config.yaml
n_layer: 26
n_head: 3
activation: "swiglu"
norm: "rmsnorm"
rope_base: 10000.0
attn_scale: 0.125
bias: "none"
tie_embeddings: false
init_std_qkv: 0.0351
optimizer: "soap_variant"
decay_fraction: 0.853
decay_shape: "linear"
doc_mask: true
train_tokens: 714500000
Each number is 500 + 40 x the weight over its row's rms, rounded and kept within 0 to 999. Layers, rows and columns count from 0. Numbers have three digits each. The size before them is the row's rms in percent of the matrix's.

# layer 13 MLP up, 384x192, rms 0.217, rows 224-248, columns 0-191
096:488500480550480477511535471633494516511538528472504531560494547544502485422491472487535515475457509529504524527502596510492534560531481527469460505418570453441453476502452503478503522561492443529531479502484443490528440490473441475511544527585449421470461576501503474524456509522450514513501576591472535476479547446468537519561467500560447501454519500445413505452513435527480528516501509555469518525492486436512441471493501516532511421520481498453526526483456532492458462427469476541428528519522458479434522501452471525519455432473519429601454555438456498440543516534488532473
104:519526580513532486420485445502495550459497515501425511386463578457439523483520474483539474571464509477475456467544537473612540481508467500545506541499473483483512553479423546516446470527532473454494485552510471509524445544468468509444488442484530465492476460474549447530534518473547527517463523466479522464457432483500559519489422490530553550472626549573560470449440487486510570529532564514525478543504593534535476443478490528491498511494560516460540529498493484535503474453402496533434437513538503529503519498537493491515581586539511509514505515489495520562456533519530537475
092:478543483479433520547569479491542457464449515501510489410496489533508454508400460481516514536576532536515529495463526561561477483526452537530549549466520498540520555502485476518476454527426483515485511409483495476440457505600572465469455486552484543512533557528494444494511501529542427468551516515484505501546471520521490420516430499638541483499519637481494487469495478438549485569562520561543571550521433505507460501553477447507581486456496505506560518496499525490574563527510526495514473507542554548450516488455519504495540540485513477467434493517506471517453506510482496531
099:552496433391513492532518437525419453538485511462521529560524492559505505468482513522522489554531505537520592428483527507506521496458526572446504485534491492498510480534511489530509551425564515433550461466403531408565452526562591518426531544484482467517501480498481508463514489496469462513519581426420456501566482470505476508481457480471629446496492463519472497513548470502489516500481456483514511510478433597502495526483466472456508494529543535550500526523474472527517531468510516494494610514492510501450520537477535485461474541455483461549493479514605456525467514477451550429
102:459455508516496476459498527450482479584539526550427470600538477523501513502503489516515498518463448446526460484493471466501557429479472451456499548495502503546541563473482562451484531478493446504427533513414484469497451513467540531498414585450451487478561559530528509559475493501445508485502429497520494458497510469601518501507496594533509510490479580504491499542524518515498417419489484453503508495510432568483494507529483500519576564530395445553564511523473445487507497449461579457460568493466523503584532516498496422495493468540465471456450491455520456463513521463540552532
099:384483547436492520513493503480451527399484501499498517508514547478523541524487467512516544486531530463518544518438487524527492578457486485501475519559437456495548471501540530543485527417513501383483486469464428568499522418505513495459529464501558586484502471516483492466545420489527494485478486523449476450403492535476498487465564528483552441394489482435442539431424477510493467489537494520486534514502420505535556507483461537493501563524429438511442495511448482488531567538497474501514456553504525465472491537506579435499527458424539491561511544428451467484486470517504467478
100:506492535490441486506499552454457540512393515549488485569563529492571480466536490423484531498453459480466467516481470468514524489565524486525490486520470495484545457533474514459546497523443588554507475488478522587500490487538534433496522496498450432444514422480520517476402474435454391495474515529501527489468512449593454548468487505512459454479543516465541500506538505453439404524502485522502469466605538499523548530427545547521465555541474536479508525476555526499560519508494561473544548550508485480520513456525565514482534444473623505492528438511474467548524457536471459478
096:488507480447474529513519474464443503509494499511462506548524499532427474538547506446459424466569503535500431474475548502527459435446430477420499569494496383574432446463488492458510464491442508423511522486476467468526577492418494464528457537505398501446514500577491426534489477549489499470479508447513479535526509590461522505424544515458549494478522550537431515553493500540497504485555442484495461468492567513517544478490498500444530508443502509519494494516578463480505528525446477484512584470509489533478508508477434426498541461511521515477463569577515521572521464567438475542
103:511504486540522516526465548502558573486502565527434477510473514452518563471562525611452565563575515545541470506553555440447519509481495483577461497525482492521501458527494444518503469547467512507447499479502533512512526436498446455548554489501439511450513459502577529501472552560538499513565522486520478550494425485546474486476559519467552466449406492607483491528517472513498466524516511488527480467561464547441558564446520450569466457491437499483491477468581487509508472475504569573467512498469483530500550467488555566512467470559527479562491458497541478469424488428524435471
090:453520537482433486522483446530545444520505492499506515493552506490522524503426476480541480496418486523452526484450481494541480393483516554590530434486566462548482491466497484536561559493508550493456507509420475508489493494522475483552575551444611522399520503462555498514489487442473538529513469433553432521498551501518414490481472507562474520512544572421465474449527502509491514447507486492465504510486563459497530532537497482442496435464536470523592452502524489481525477465476512430562530540477500481436470486467502522512553509482472550522458551466351502503505499559447533497
103:492551473465534435420523475522444519560466548542465496418523468450520504502586462528494523586476508481598522501538445438559462428481497538533520487469502474497497493466496546601525504514532433612478445508513516486524488505469515457417508530569519499521511462541508552482504455485526497539467479454469432485514475518480508494481511558446527511486495507510498604486531496426540418582503465488559519478479447427451557476523517549495511513551519514459567512432483597465481590510483547471503520412475501490523507556478482438497483546490514506534484441477522515532494567517492528548
096:491512496435536538482483545545499501473523477469511507543527531518487471474482474447483473564421456521506548478492499535477439533476493564509521513475463493432465487517523607489540472550541509497529530502510511465492458464403458566469480547469548507529473554492459500552524517533464525534453482534491532503445526475563449503526506464535479508471511529554532487487538468501461479510391519404553524489474432566562486564529525430508442454550463513492561527490442445400509482523536484485526580527519473517446610449502525583465449511481534442472465553548570506596547470463518459535
099:548417513466549462510479443465500522504512477584554603508513457533513494550506513515591470480523496479491463482503495496556445464495465490459458466451481483575457528498462491473420565518522546510532472510435514382479487576536539432543494516519468488466501552458506566466493526451499516518537620458522523466554436520510535497485565572441479500437527543581460454524496433487513478460464488471464506530490481503534500477458520562453450453479439480520414434473547442490439527542414568518528478521511512540433471450504515545496530546498543511502494482468467517568484500482508506484
105:505532538426520469488496521490520443493473419408458493498570522506453464473570476453518532483483574544507474506438433500529561506545477500510460468463496443517449484477421546536433536463498492548470486482459530498580488476521553553486536506478443527492500462495424490518513520507415550515496500447490521500513530457489484434461392444451475545523538524485511544467557546483455482433441466509555476469489482418564480515505542477468519444542499559450421571535563554531560473454462537543450529556543481538486488561447519499598543465504453517488491486517449484489526560499528524482
117:453447487498548533487555469509520507495409537508466508437550498531540503480498459469512493550513474477539481568476502466547473414516500535500486582471538498508512484418498512509516459549451581505504536552479491508523536490460493410504502468532521429484499489478525481452499481535471529526484532460528461502495518486523516508551597437544518512485540511563497429444465478475552570596436494436528489474418498577521466505497417494553505505469488514500594479623481595527541490539594426499477550478444483485509504548509500513506476521579536483541466500465501571484464581517507444494
100:454491477481516532538492464552546536564516449552508511508526470478523574498538466539481509503454487438548491555523466474504568435450472525572509508483462497534441412511469500433531500453459508495594617560474475475517435536414461470506528507510508492472489410540413537484491599547416465478498502390516445500518525448452531582517508513491448489504461483500479518536513586463521470485455505476502495552472510531466420463462478515536483488537512475518410473482470496485479484516447488438522508458507508520541566502503479512499487445501491488541553503542416577537484484479513426541
109:512458548506496454513524467508512449461420490510509476451474530419433529510499502419470567494516559519533547423436533545455512464483501530516480497526477550498422580469509517495581468468556524523475426478511499478574442446569563551492477527441498568535508474496464506572506520486444466548475517459508489459465520511585494488543489469450535523453480537486522503465532455545491487434488576535507476541439433519462539521548484462485519533409481490500497512526504497454527476493568429498536567480475542486529406517550526538411506441461530517556427458530570517491447527543490463482
107:533482498496509458530469493535464528488468532478498535478457490486465498476483509495538497532501485417510464543533547540536489490469471502481459459388534493514542449512453494530540464504582538536508487524476488541521456497472550534519444557532535462504484519525559510510545470480517438517537586560490495557531422512492516442550485505478505536524440540455481485434596510559461424459538473524446525525507489513533412600488504557453491501494444499511470473485443551480470488606490544468500622489420449570384516552512472429567480523501477496509493453503475529472563485526524422524
088:473482495544446449574469545466547492427485500539506435547598602519591527485481536497538480552519430559483520535524496532561515504420470486490507500467449410519566487501538490537548445486482567536503506484487495512466456477431565541527545475436526533539545527549536415455573498523557531439465502472454561460503449526528555523450556475508519489478471525411513469443561461547511451482559512496518512529502517476483541444477460478506528495442554527454518473525557529514496505471480446475493548551482414522495608506476466420496476449497524501508443522484515500536505458486499496480
098:507417529535506489531518540567486542489422427475499510458502501521550496486445477523505507510484500486475521465452472483471505534549487513478477510495494471521542504500470523506424547474539490447541536447485478472513529486521543539481568551533531521555597505483485491536535502524495486519458560503475537437515515460520553559478592497501530482562494473442506421500576537467580552536414603530566468533532508492570407541470491459504518541455473480501434451454399465552502510523477536389442495494541534510473473545533481534518397568442543481489462487509485532561470532442527526535
100:523498533509611451441439479490518402491471497564546488437395545534481479538491445459525472552497539560500556558595537524533513518510526495463524496439488521468472513526439510574534504593500518469512463521497523525464515497516527538544423545499476520567452555546507514498483510445535484466475510491471464513433439530472594509506504525462553511509546537544417453448503465538504548509466486523580515536551434527538536528575469472466501476472531492470507481482522541557519561471560493497507466531461484523478436497537551514493517500544506559568431525487496501415478522516595533463
103:452577475449565506474520502477472542468490490524480481441499514492543449527557488457510501523441482550404511512513468490538450576538459501511467514522493407595496501491469467577495526437565531403472502528487472504555439468554514506482509580496454534481473473461488510497537492520426522529527491458617521525455564497460519460398510573454449524437510507516461515531553481515388505515509587454529460549510561480531480477531499479506467459598497490460541463495537494506499488479485488499523566469474565482500519560480569539495478579510502539558526475477467503556476533462460503497
099:478477513450481508473512486484515521483503481542552472563452488386492530540504455491514457554532513539511503473514544531523458514594472554495509506467513472463418499492444422458560504505425533497503461404534551500512479467521518451500499530530500451441502548466539488463542525464526450559440543419481414559494415515474557488446556552496546523480467505479526472507557499590562496526528544554512472483516578517579503556501500556511478533512503478497562541498574564536518545451471501486450556507539510514404549533504437497524551458483488502486483444445486506384513479492503540465
105:499487551526564515553518568473489525584459508591466476551508559554488523481500516468529496636590528524477570486518510492564430565487517482566431496511483471551471428513509426528495507588506442487498477473566505528480519446576520524536579514532404458468499500498487533551520494471514512512529550521465474482525514506464492573523504431491513487587458564480507478471479469557465552445497532489527560487506475510480447512509525455483500410520454494496536516510480532422510449453461528422523488459516531475528534554446530553499499496542478503473480450548520511519532478563495412528
107:487508570497490468524531537509527561481501484539528562545449490512456524515417482481528521549566517448451528517448501449512552465478469461514536493484542466420496532498477560486498502496472500516507515467575484513486556444492449527497457506524446494562457549539583467515479526466475505491516470589562475416495459523471477580512535523534495468489431613568565490574528532577528562483479488543528435475456552535465477444551437500483476557494539540506536564452514444541545486520442464504552519533452507570447477487477501488489488447548427459480474568454483497453511431447567475472
# layer 13 MLP down (transposed), 384x192, rms 0.216, rows 224-247, columns 0-191
103:442492474493548569559425507452440512481534522507548477538526539412524517516485480499538524513536467534459592484431513458565513491492550541482488409527518476462435518507560482501508444537485569531545551586478476484447434487495422522514527507483528499473467483501490482529505451506458508493524514539484511583561453461473472504512540531440513445514505530475525528562523524482498446454507484530537522506462463515513508452508502541492411450490472574459497500449566498483525485647530557536488418522533520549461534458486524453515468500516465474544570431570459437444512513489536539582
105:524463588524481541573494514501447573609561486546481541435449558484450475524481516454517406447546457479492567461494464476519525472514479500550485474539475513469492527487508525521517424538446473432510556485516532463498481486533527489510447458474499489485494460540512432514611486514443498478503473470519509531467402463503516544507463513561398530527544564603539480516514488561488563485504536439504529548522568522501476510506481483469485524473533514496521511497522530480492543465399455474526472547490495521579557440500492506459477432469469504472554491473431502514536590541456484423
102:471512491502493592438502550547549535562469476483533547462443445508486490511514464494475517458477470554506480426467487483516501462455457510501490530513496490496599532442498474519563460563532504553458460457498550488505446565425511483490480482625510401488600535533505429507452538496501560507606560445483526478532435525464559507466497486454482434517449513488533494511558546491556426549554549457520470479546510538516521509533487516477495522484405474475502461427453529483519503483509463493491514518477470508499461547463536474469527547457519523521482428487468464454494469459549622508
099:477449491524474507518498487540517482567532492500462505504465446447468452483532542516527501555508509484527567490463520501543475507413480474490495523434529505469542486414494530446499516555447575552449471468495562504532504476528417424472540446441456557449440532492421513467469444503502428551558525466464518492465483455487533493560547487503500510492458573377486412445506566537452459473468565515539524461512544490419449486469512500496506476424436523531485528493523581512476457508516535534491500510460550462433440496455396472481498478526509552528445448510492573474505484494495431517
095:495618484547588467482450473452488482419482449543532455517526500512527495531470567452514522532535516524491459457471507539491514524496496446486499605539499557494483566540517504489536471430509484510520455478529426493506501488484500507469509502545534488474516472526563478482471465534573474498491491517494505556503574461541513508451450521537550456513534561486531537449557572476447488544459477487525512461481546500496527492503503477473467455563550526625504509416468411580511427431536508433501515511573460504553490527453504524470539540535447470436492531612566509497561450495502543454
102:533501570539559562473525557483502466485518491471508478423526487444533488536413514516500490519512527480517518520462401494500476483500476437387475473586496535498534494408501519577491494456437496526550561499456520484582519524555600510487502486524522507515510468533481530422582551559592441515505500510490514489499464487514452499507477500497453491489471509479506496506547478545534494522419494531556585499478452482483518480460503467486489516475534565549531497461475540468443484441527441490439422441516545461495488508483489515528475525459417455531517588576497487610486573519542485459
102:514549443533472517390522488416555584554512522501519447524500457494515478502500559536559463484505492506528574469388460497502473456442448436528512539495466533514516447536477552505463478543422511514519480513486484483523538447523496490457584501458458474476505456455488502529425484515493498526486506546558495529556519484554506566451504458506577481528549524525481491536523535467521420543563482472509535462492433504458502541468541484526550540467564509488476474444524450475571509440525537508574542555523512441536477440440499526447541542466572439539471462578513483566445424510474508472
095:464500487461568531490518506488510467460475531520495493501487461477536510486470482490504468526482467460544423543507527526539507423504459495517447534480439425514464451528556490417454509496507502511438472525571440532549514452470472464374480462498501471554603512494524465478479454483549528528489472538564571506489574491575468592500492429494570587539415460424501534465560420495442450497590545496534515513552488552508510496571496454478554486489501404498490446548511449517525466521538537457501512489484516574486496539516523493462550505447489572466521487526480505489511491473463554539
099:492520478543477552370512504467516539530399463489490456504590485514468486524540558575490520539457537453563488544614522523498570480519509450481547456511507441525491480465535460489441469469523505505481496484541533491471501504425497501441535491496472457491477498535517545525548447511489513504464507518485501485496567497542425443503500533537472461488527456537471509451522404538512448494532461451523540450468494466481504469518522421539524465432555537570549511481447607625502510524532565545448544458509537489490488508458522505545442553544531527540483510484548448501534462479525563558
102:523481543508464461551424511525458510450522540485550473457555512422506466464480469512508447563494496488388497479493462506456502450431525542486496503553546469483546471514521565506497476498507497509609538561506513508446482548466512459528491466491428400471531482489492481540483494427462533554528483445511538533487617513518506520559520534534433556558517507526477457457441551420507482502482456428507493449533555429542455482507538518541416440538521423482503558506471534454456441533515483550575530541535472484433452561429519509484464536482502478539491498551479514493460479466468467530
109:549500521490521507518550444475577503445427525487555469471493568497499514521555506551507524500459476507571379535468537425501534456509563490392530582469457458580504474433541402452485498485504483534513458506533423503484536484436528511447476508464522476446445517517521573501461462431486530516456515432564437514494457492513532543512558563461462516473457482460484511496554440457571524471572516530536491493451460535495508488521519469502520490496482469491524575467505559524468469536476499579486522526516513472558482520485504542538476532470501524535432414551522473492514573494563456556
093:542531502541496472445553516538450540542489533497455536412475482496512551548448506533446479500473535523545496410484505462450487515461486476606493473500511499525578496441536538524437500499457493501532486465548573462440535521465484523518480459551433518531539470479401479561508484458549492540520576441519486476497524483514505474539500500488527536540458527521567432386444524466533482538528492479455492576556500482577496479461545565441450475497542425531499490519484483417474526557546538516526574422573549502571494488538437485526494521485502545443452490425533470546505516483502474485
104:490497490442507457477518513471427404523424564489527494499498553493472506560419551487438419558477502493487512494529521502491487488475487508577500511459546525490495506527491467492495457481447533526483551560562432504476594486498467467473407530529498450491539575518438601533454493539428511509463509509502494545481373507515533491515512463471557455538442474405463533520456477485442467467497493477468515484455441433536475499448511482475473436443441536500585515481465563481484527496483489544487502499417497535456444450499465587549496497446460417501479493491518504506475434525502530525
111:550498455420527518473500513444483472489466476514435524485486492522453540509477512483478574491469596432511453493475410509463508508541546468428459502441529542469507496442502497519461511498526463474525542495512440499498546514457515510514580459444540496504501524532450498473450496513441509556496490448551476535518525472471449439445510451533464487439596500523475581510559544480531545453509493492573548514431467482555485451449592492437501428504508535481526550506525501502503523507555494516469527526472525537574542550510599546528526473452394456430415479503482522500505552400465471468
105:535545416525508513512555433473477496477517452512517497486435401446470540513504465472469495519517474531495506464490525506475516541520552577587476437483595498462507570492505523493471505497453496499473511505473558488551461479506503481548489440549548476486524461469485440492576519538446457511519520451505484539538547483519520470441546538491499616455446509505472443527406494541489425467493445438496488490492500499478439515535469531439414491402509455457514590589513457497541503544447560567475520561476497482515538492538493498495559434492545522537463470542507495470462551605475507496
095:470506519486548513508549454518480533563490476565469601492545424515533554487598477530506387506476524481515513516460429495442552470536468521504472502496442583532549528502483492453465457428489526463485539499459442526550552480448472478502476427511492453460481492542456520448511580557503520480513477513470516525503454535607483551523525484464496570491481425530491417496455504520460483560544444532479479431469468497521523520515413441524526501572489496566511501499465513513496524573440466448498547455555524506522520485482508517512532495469512474543534443510404508527406576505490559490
103:518450463528475492611528514563515538540527492566562528459503470426486492424473547503463470487505463473464462471447434474573490459515449557525509535556546651476470547544527570520510526537456525488457491458442578518497549447480553480554537507535457501473509466462530476428465482497446542531528513475498513527487459418476476498445541493565472538488530464494556490465534469491492517552420497485543460538559451493471452527560473496486456481527475577522530493475518533551526461473476498474541484540467531490417489480493435520464501523489431458576482507558531525537472549495427504557
101:498448486507458486504496471576427501486510519491534564481463562475497419469518508510494559488500563446510591475502507571494517522493441529539468416475521519497466526528521391495512485546541463508494380561460467540549584464474479500495492540494528490587520468512458543546578491539466465484534533525497473555558439563526461466492449512447509497477474521445482574559554507504461412528559438471472509498516520550478550539504491455520521453448380496488447472524511512481486520467558468576438495495489480477428458488556449518475469527469422508480502493517507522538502552512477444490
088:519563540523551561502559502426457495511513423506480494470427505423459470484564465495471523486490496448502495475484499435536504464510482509434487477485512601513487544558473437456429587455470473496431455495539507465470537533514488478498527534503436465536470478484488501530374500519551481517514450486511480518446549468461457460471514513464417502576449515501414537606497536522488514534458420544446490470452475584503432558530547526528467443476392496513572481491424485502523507521522518498493485529530568476497488555497465542535515528545464471461505448487481494481511478508465450554
097:455452419506515524489507497523462511509525510548460502465503488545518470461482478545497540569546544434514476501487492507405514492513466531436539529456421521521451533511448476512492545479496467615493464401466453570511509488483500496484531567505535490533533519430526512524528519452508447452496587540525448485492450492557527473539498458525491519567541490511516503445455518466465456604494468519514503545549513508567498465507534519496461475423481487423508486512534518534525505420528567507463488451493488543526523439386451502587535541483461532453517427515484507492410445526564446421
095:517499557481498547548483529529481432423469452545482477440584513433582501524457505537490560527543448534525457555519526463462495475492441439500466498453478576582484467551574536524483508531517504513488580486492544482519471521534542487451456517525476410538552447539494463489443487547498576465528503565485442511532510534547495538544427544467551472483510530489518409442510520466511488496532529502560499489488524516489582473534502507549601456557545474525525522448531559483494539506513512552452496401583477527448494506446546532481542459544478474487525566424475481522514490511510566489
108:573500491486519567509639470500476475484490490475488550494497440574545438481535449514524492528535575514540475498461488476516532449490449523512494583542560452514519488487597490460441501405466548464526461521471537520480501502506467489496528550524522545526495490480428491511429510569477515453489472480519411471527512451526457517549489525470514513489535486522503571446562472540483509512499468465537508585586413525539477519420491571495469412562454501409546493558456483476486535421526443500453464537458477510489567517576482430482445499510504516475533511486506544528477513524481474497
104:474520453507561507460487473509528514527500505490499584520477493424454595552554463523542517456525458507579615443515466553459457458529484472551525530510488482474406478527479514511529516490500561452577460450518503508488551561523492530505515540513449554502524529485496534549515531425549505479533555436546547512479572518547475508449530488549490572437496518467542542453484518545612592498449517472539527473505507492484517503463525551471482487493566514520537531521521559546518452452502478476497512506586495503518533490485533512468530415479454571561552492411404482491491512498577489518
099:540510564498513531476502474495442442447504544422568530465584484512553493518547481548462495442458490499475493540479476487518529493507462536493514525515489494479512509468469505547568462439544493450599449530530475485505514496514567550492424464525440429509444439568489475450494584499567468473484534527504453493479517515411525422470521560548419483532447508512489496455490481569513534601517490486460445568526545484484458473436486498607581500454472494498510539435471491545510484466542467529478525503531473470525496472427470492412543540446517452511477532453537464486479500537463413511
# layer 13 MLP gate, 384x192, rms 0.223, rows 225-248, columns 0-191
096:516477524588536468501496589475503439508508473527494505466527512500437531515502493507468515480510466539460471472519465418529451519525457508518503530516427539535511462523436435554532483486531559489444491515489452494450473569502490581428524564508529494447465565584507455503483478517458522535526485463529519548438558467431470491540430613567569478443467495437518448507571559534515439493507596465495508512528476482547604527477513447502489540540529451550501421465513539581507539514494468505512559446505534484492432461458444541478509574483531508481512497521500468528489544447486554513
092:465554520537502498463528534479464503496530462463528454533518520494534517498493504462511502547470485505534569514442503546440500515379457518395478527520488477475475493496485480444465492454493479509506459571564494577478532527475512544564523457500456600497430561505498545527497434474490587507467446521488527496459455452530490440515527488457473554502582451437525428528532558511444572555426450547561464455511508458478484522567485472517433523537503521568470529522519441575525472481506503494503471443516444503482551447555535442517569438579465523533540471532532536507496521424461531507
102:526477458490500541479512532467470443522467535566554518464472462478491543484476423550479471532523504470514529490539549440470481572475503542488488568494502468595523509575488465524553501548545482537562559582528555466446487465481508535431524539523516509487529486440465471419512410502541526522444518523534471529475567510527465492375493423570531559556505485523505422519465600591530511468465465516495530560488521518538514444556487512533491447440502434514469466486542515535542508494512525470512506497503515537527459516526452454527516535488594550492555493506539460503586459519556449522
109:432474464531483459437477476523461542538483497529492489505541525494513512440445604531467535565544535564540508480482444476512551467488571553371589408550498538570485515537461494468543508493434456491519456502570486475469576544501505551498469519521480517455479525525465492570579549516513526498496456442484546506552524541510506514490513505432427471448510472533580553499422505483531500422500501549485515517462466478518467486548528438472491540498449482476538514519508512458483435495478508563464451434524508491437457522494482524488499436482508466499469469382465523504429468514499485579
098:559507521488523531497581454423556476448515434527441519510491554487520420500486545517467520497505565450526466528551506589565547510476547485499554519466558492504421573515460463513518607523447473531542590525512459496445521483456509569478456448567534464529416430514565523495485450539479454467470556498483448535558502517441500518472475457507503547508496500496549513492491453563560575481470544561461410572527444525476442526464449496540484563530537506514545509493518509445485536511516445461547526475540488551568474518491479505489552564529523503522520451470505543501535537526512527478
111:505507488433544475511507531507450407511496507553527519517531545537495491463500485531448525481482458506473456537489556468468556505554511499441468516440514519504533477463557603520475481424551406501482530476572495434489452540498480489463533575494527476445578534511518517587547568482619551537433485569484496518475563568526540512516437499474478579464467495494521418546477543543517509499510507487478492498483535527474565551524520489545462474492519509484508535609467502500462513533444503504518502450486468479518546497524466448535404565507495474515471505472453550444496516453553485613
098:500513522517528503539520507459524475538445601450410461520459506505562455570505499480436557520504499487515528466524498551517513543451462459508504534454449513512505508554444516441504537453504507517515548482538482539493586500473500519440455434492521431542565510569568464491487520492532514558512468555527480517491529496527494543512465531500615616548477416477536485490541442479454483525541573527471511443504567527490486475532403502527501487506437537442504515465610496584522494499489466500441501478525509541476500487515494440470620471492520487458472525558518495461502526436472539568
106:568444513526478534425594461492470541482485535479494439445481514512502550497528447464456499403510563476515509488456517538484470513486524515565480485492527538599453497586459455494527517525542478494497535560464470516497490435498510449385569467443452443469465458548539479434472516493475441542413491513501438489535579445558433535523527497481562456514450573521391484450551478516452446526544496465557489434497514457480511520465479458496476515491525555507565504531482503548548452575468443506506541558469491494470542500486498471563431495474473552498503476504512483490507463514469486480
096:498481491505455520535472451524474501508484524445534576534502484497457504468455485433469497533513510544509479455471530523489547557450499547504500445449535419521562491540483560498553547454491540522537486433547446538494520506533506502526440524509399491430550484444454551530513470459546526476490459459542530488518528566499501468500440565531534501415519582545447495503482512473475555493571495571519488413519535585481550420496546517481451493515408527498572441482468536516405529557495428539509435491507506480493450524512529537515484536580570570486494449533507515500576468479491556472
096:529536568556546564442519486399481501475481591480517557470576519478477476542442505484491489468479529516554457522526499492564530549467504438478491499547490469573525472495513517458446604486532479517426480563514512439522487496506503455577473524513507497471506500535493549571461483439486514408460522500460534464457506472523411553430530484501504485507435517518479502431512505560521522440505498551454478496565552517495541446510579483502527491444481529532506536489565501393480462430448465483503516515574473428512521477527500501482478597501523511505478519522483443548424477414468548490
096:478514510478449470467472478443492590534441579484510468544540520544554498528524502478525465525511527550540454485507480484533457450490563442455461561485513545534460466494463516446437586539453512509497607501526480474495518519495574607568456512538471447504538476543511550522504510418522455531527475484429527488482472468538470471482443442478472468470514529456504413468478469444448511518430537552498502480436479574510469484525458508454469424542433545522478493517512539497482526593503473473490507497510469507531485508444459494556543484452500517543389471543568498490455503456464436577
101:456490527469489494539512458471489523505515535472492523463492449579461489512559481402551456497547500556510516504501487526527462527507535439542541402545476452479562475559519531540541428562559488440490550426436511477572488543473502476477547554517480530473507586486471512488473477445598550518509465425534465537506450472587528518500466521510523644530545514494502503445464442445453522483551490522490468490476513577475475485572469440502508508531543492502409521515493479534483499484521554505498487480595491482526512425430493491477539548483527518496560529549513462529494505501519597524
098:581543481446485481535455525477474505480487594503476493477476512485481566447539507529485579495518475403504538509486482548569474502526494520451515503524558522531562548492545546556485417502486428544481559602436519530487502402522465478503490510547483535464493448505561509437597561487515478537484489472505389502536494437497452496488512493459555437455551521484419464467490511501493524524566447470427509468491430508478452487426523531522445515512506519499601522520508487516543508444470458427525512535440488446488531503462503508502471437510530530460440483523530456484494496433464476566
110:469519444500562561578518528570437509509496492493491504491525551499482435457432476464518518495520435473487439511483515484551450527441499454483484473571424514475460405545522504547457464515460509502469424499539452469493553439421509575439483590497467496437462475532485458434448567557483504552503558500454536513524532499424550473498532512480498530526530492479443553468491502515477451506445439466417562491429464465516537531537585439474505532540525476532557445447527520469521491447509492472465573556460550482452506537489435548501480513476490441453514490537442450508504489478474544517
096:544491491524494554513493498576454458489549474499513446509488479492471463510466433459461502538489535404483447497521567475519502481501519514504484511542510464467511445505534434466562503418528533521540542523536536453509496543503443543515551518527478434513468543551555596538492500523482518581508553537467543547485543412440501531434470554580417482557482466535505535451550508481560501532413517444524531455497502500563459536500446465477412540495553415510532490499547491475503440420472519438463465527511512473542532513499497479538500425475549513423579483468553426460470511537537506501
099:529473532485449531468551504461468435511512532543543517510435534501461391522479476508454499473450560495553534440507454532463456535448472510536411511475484493565524428529462498432538520446443502558495494575500500540500489462540504532473553475520549419487447527506514477523475498481455571465542512552513485500546542475494470547577473427455477426521515481526484551488489540520530468486517529455481448565537510564539441546509547467373485510436495512479474501595557520489514481449506471468464500472534462464475523568453490591505521425486531524571477557581480456498512481543517525509
101:482469501514530468551498477552474486521504469468521539469583455497490474521483404471474441441508478457595531511550522567491426415547530509567552584505521606564477431513531543506528562473537524469442492519480475489480553544524524527435540515536460524438478553511488465540502502563406510452527547452554491588547496462518435479509482524535502489437431490431483455464488544570463452473488460549509520481504535518522542518533525500512466571435447484535479432489529499546475531553470549482429494531580460491503526539457493534538563468508496501494508475493560479469511483495524551459
081:563503536436513558454476461503524487545472515533445497422506517515553460500518485480468532493448499440479482502549596520557502472511405407524454549457472567493467479541528510491478503430471553516430462430538535556499454498566471570499496519512527467512483541434523469462541492526489533457555491499407512503475419478438537567559490516512478520537557494532455472516548530534566480551593531553490534474502479419466459521575477514510541469504485421454490484472576530462493528579485485501489531492468510504498499509529499506440488498575438478564531531455501511488496422451542547442
097:539512520495509410474532422529488562492518526574547501523518495494447450497480556550597569471498546470511454537460571471546526479435487517439530516513430483585557497497519503476508457503484504493487446544552507488473445506502549572495438485531478487475419516510477531487502590493459537420515504524437456550500545546506489453552465555448520465523452524552463495514502450470508481492537523561495425486536498534485551534517463521523461509539414503444524544546498543477553514453556493523502450496482494535560486488418437456544540577444437491514477428552527455487430484455485480431
097:561492404491398519520490487522467558499507511471452511563481582529526479489441510458402461513428412532486512546483425462550461476488482546473496501460502474515547487500525468519400553434474589541474545434523529530481528555476502501527561514560536544489485489491463527464517607480521505507510532437529538461501434523520445452568538470523482499520466464477552535474500488479471487521534505451501521517490455524537538507550482481496502558522400521497498517470472531484509489474453446533465517419464464514533560463463501501538432464513480471537567397514549503537494468434433439491
105:483426488593381483511484538492515571526483535496557440486493493470469516443568496594506513496515445519481447540538511567453550472529483502415519446483471499531513522496493429514528467444490477438441525471508482556526489493560507518437468545576490564395490527475509509547492488524569458456504494530505654540551531502461449530531508463477508542466428473522483522535493525550451528512497511513503460510506469470502518486540442472524455493464481444453442477459488500468507494470539487471503547574471534484546480498537578540495509558446522588527486541499547573504516536443464480480
109:532428498473529492492468523445474439521543555548502534474536507520525452558481499500471497539503515450520470470548459443492488514430482571444542442503516511521543487528541511492559508535513503550470456488478507548473529532464454461440473489452500523526382464474466443454467490511494494480473556589540478536493506496523488534584498421482475430506489556519511483461484496479500538500511554433477455482462431403504496495423489445515470461567514507553441495410506478411514479447527438519503482477522523545471481538574531451555459489501523431428435546461517546501465469450472597582
095:526497487496480507467559570409537476459525536471482436372480531484540492474503443485468490524540545580531480497544532527510571474474538507484471544493512520525511573530501478540573530576556508546505523522532381543510482532481499553508540491464526469504488484505482411508504496489530496464508417488532434388586480486474566465508551516475475466483471533464532549517513445537512511470495518525566439452535456505515435484511490467516504438487500487492513471562462587493508478476484440421443460458562431500452523524515484545490470462559519477433549488447507523512429460451468453542
105:532479472546506489479513521477409499549520566471426444492532520493490549538460465508465524502446537503509515523513527522461518525529499514538487519534526583427538457561466463578524461435470467458552460583443483547469438493455517499514508471454552483470505505466552534497539541550470514460537477437562461548562531463464467477559512486463505496518499438571486542472454509445493458474575439509466587489477531543520484572476461457504474591479520427512504515485531503534444501500541471536496504503466505566521514513513668547552580488472520498457582483505517477521510541464460501561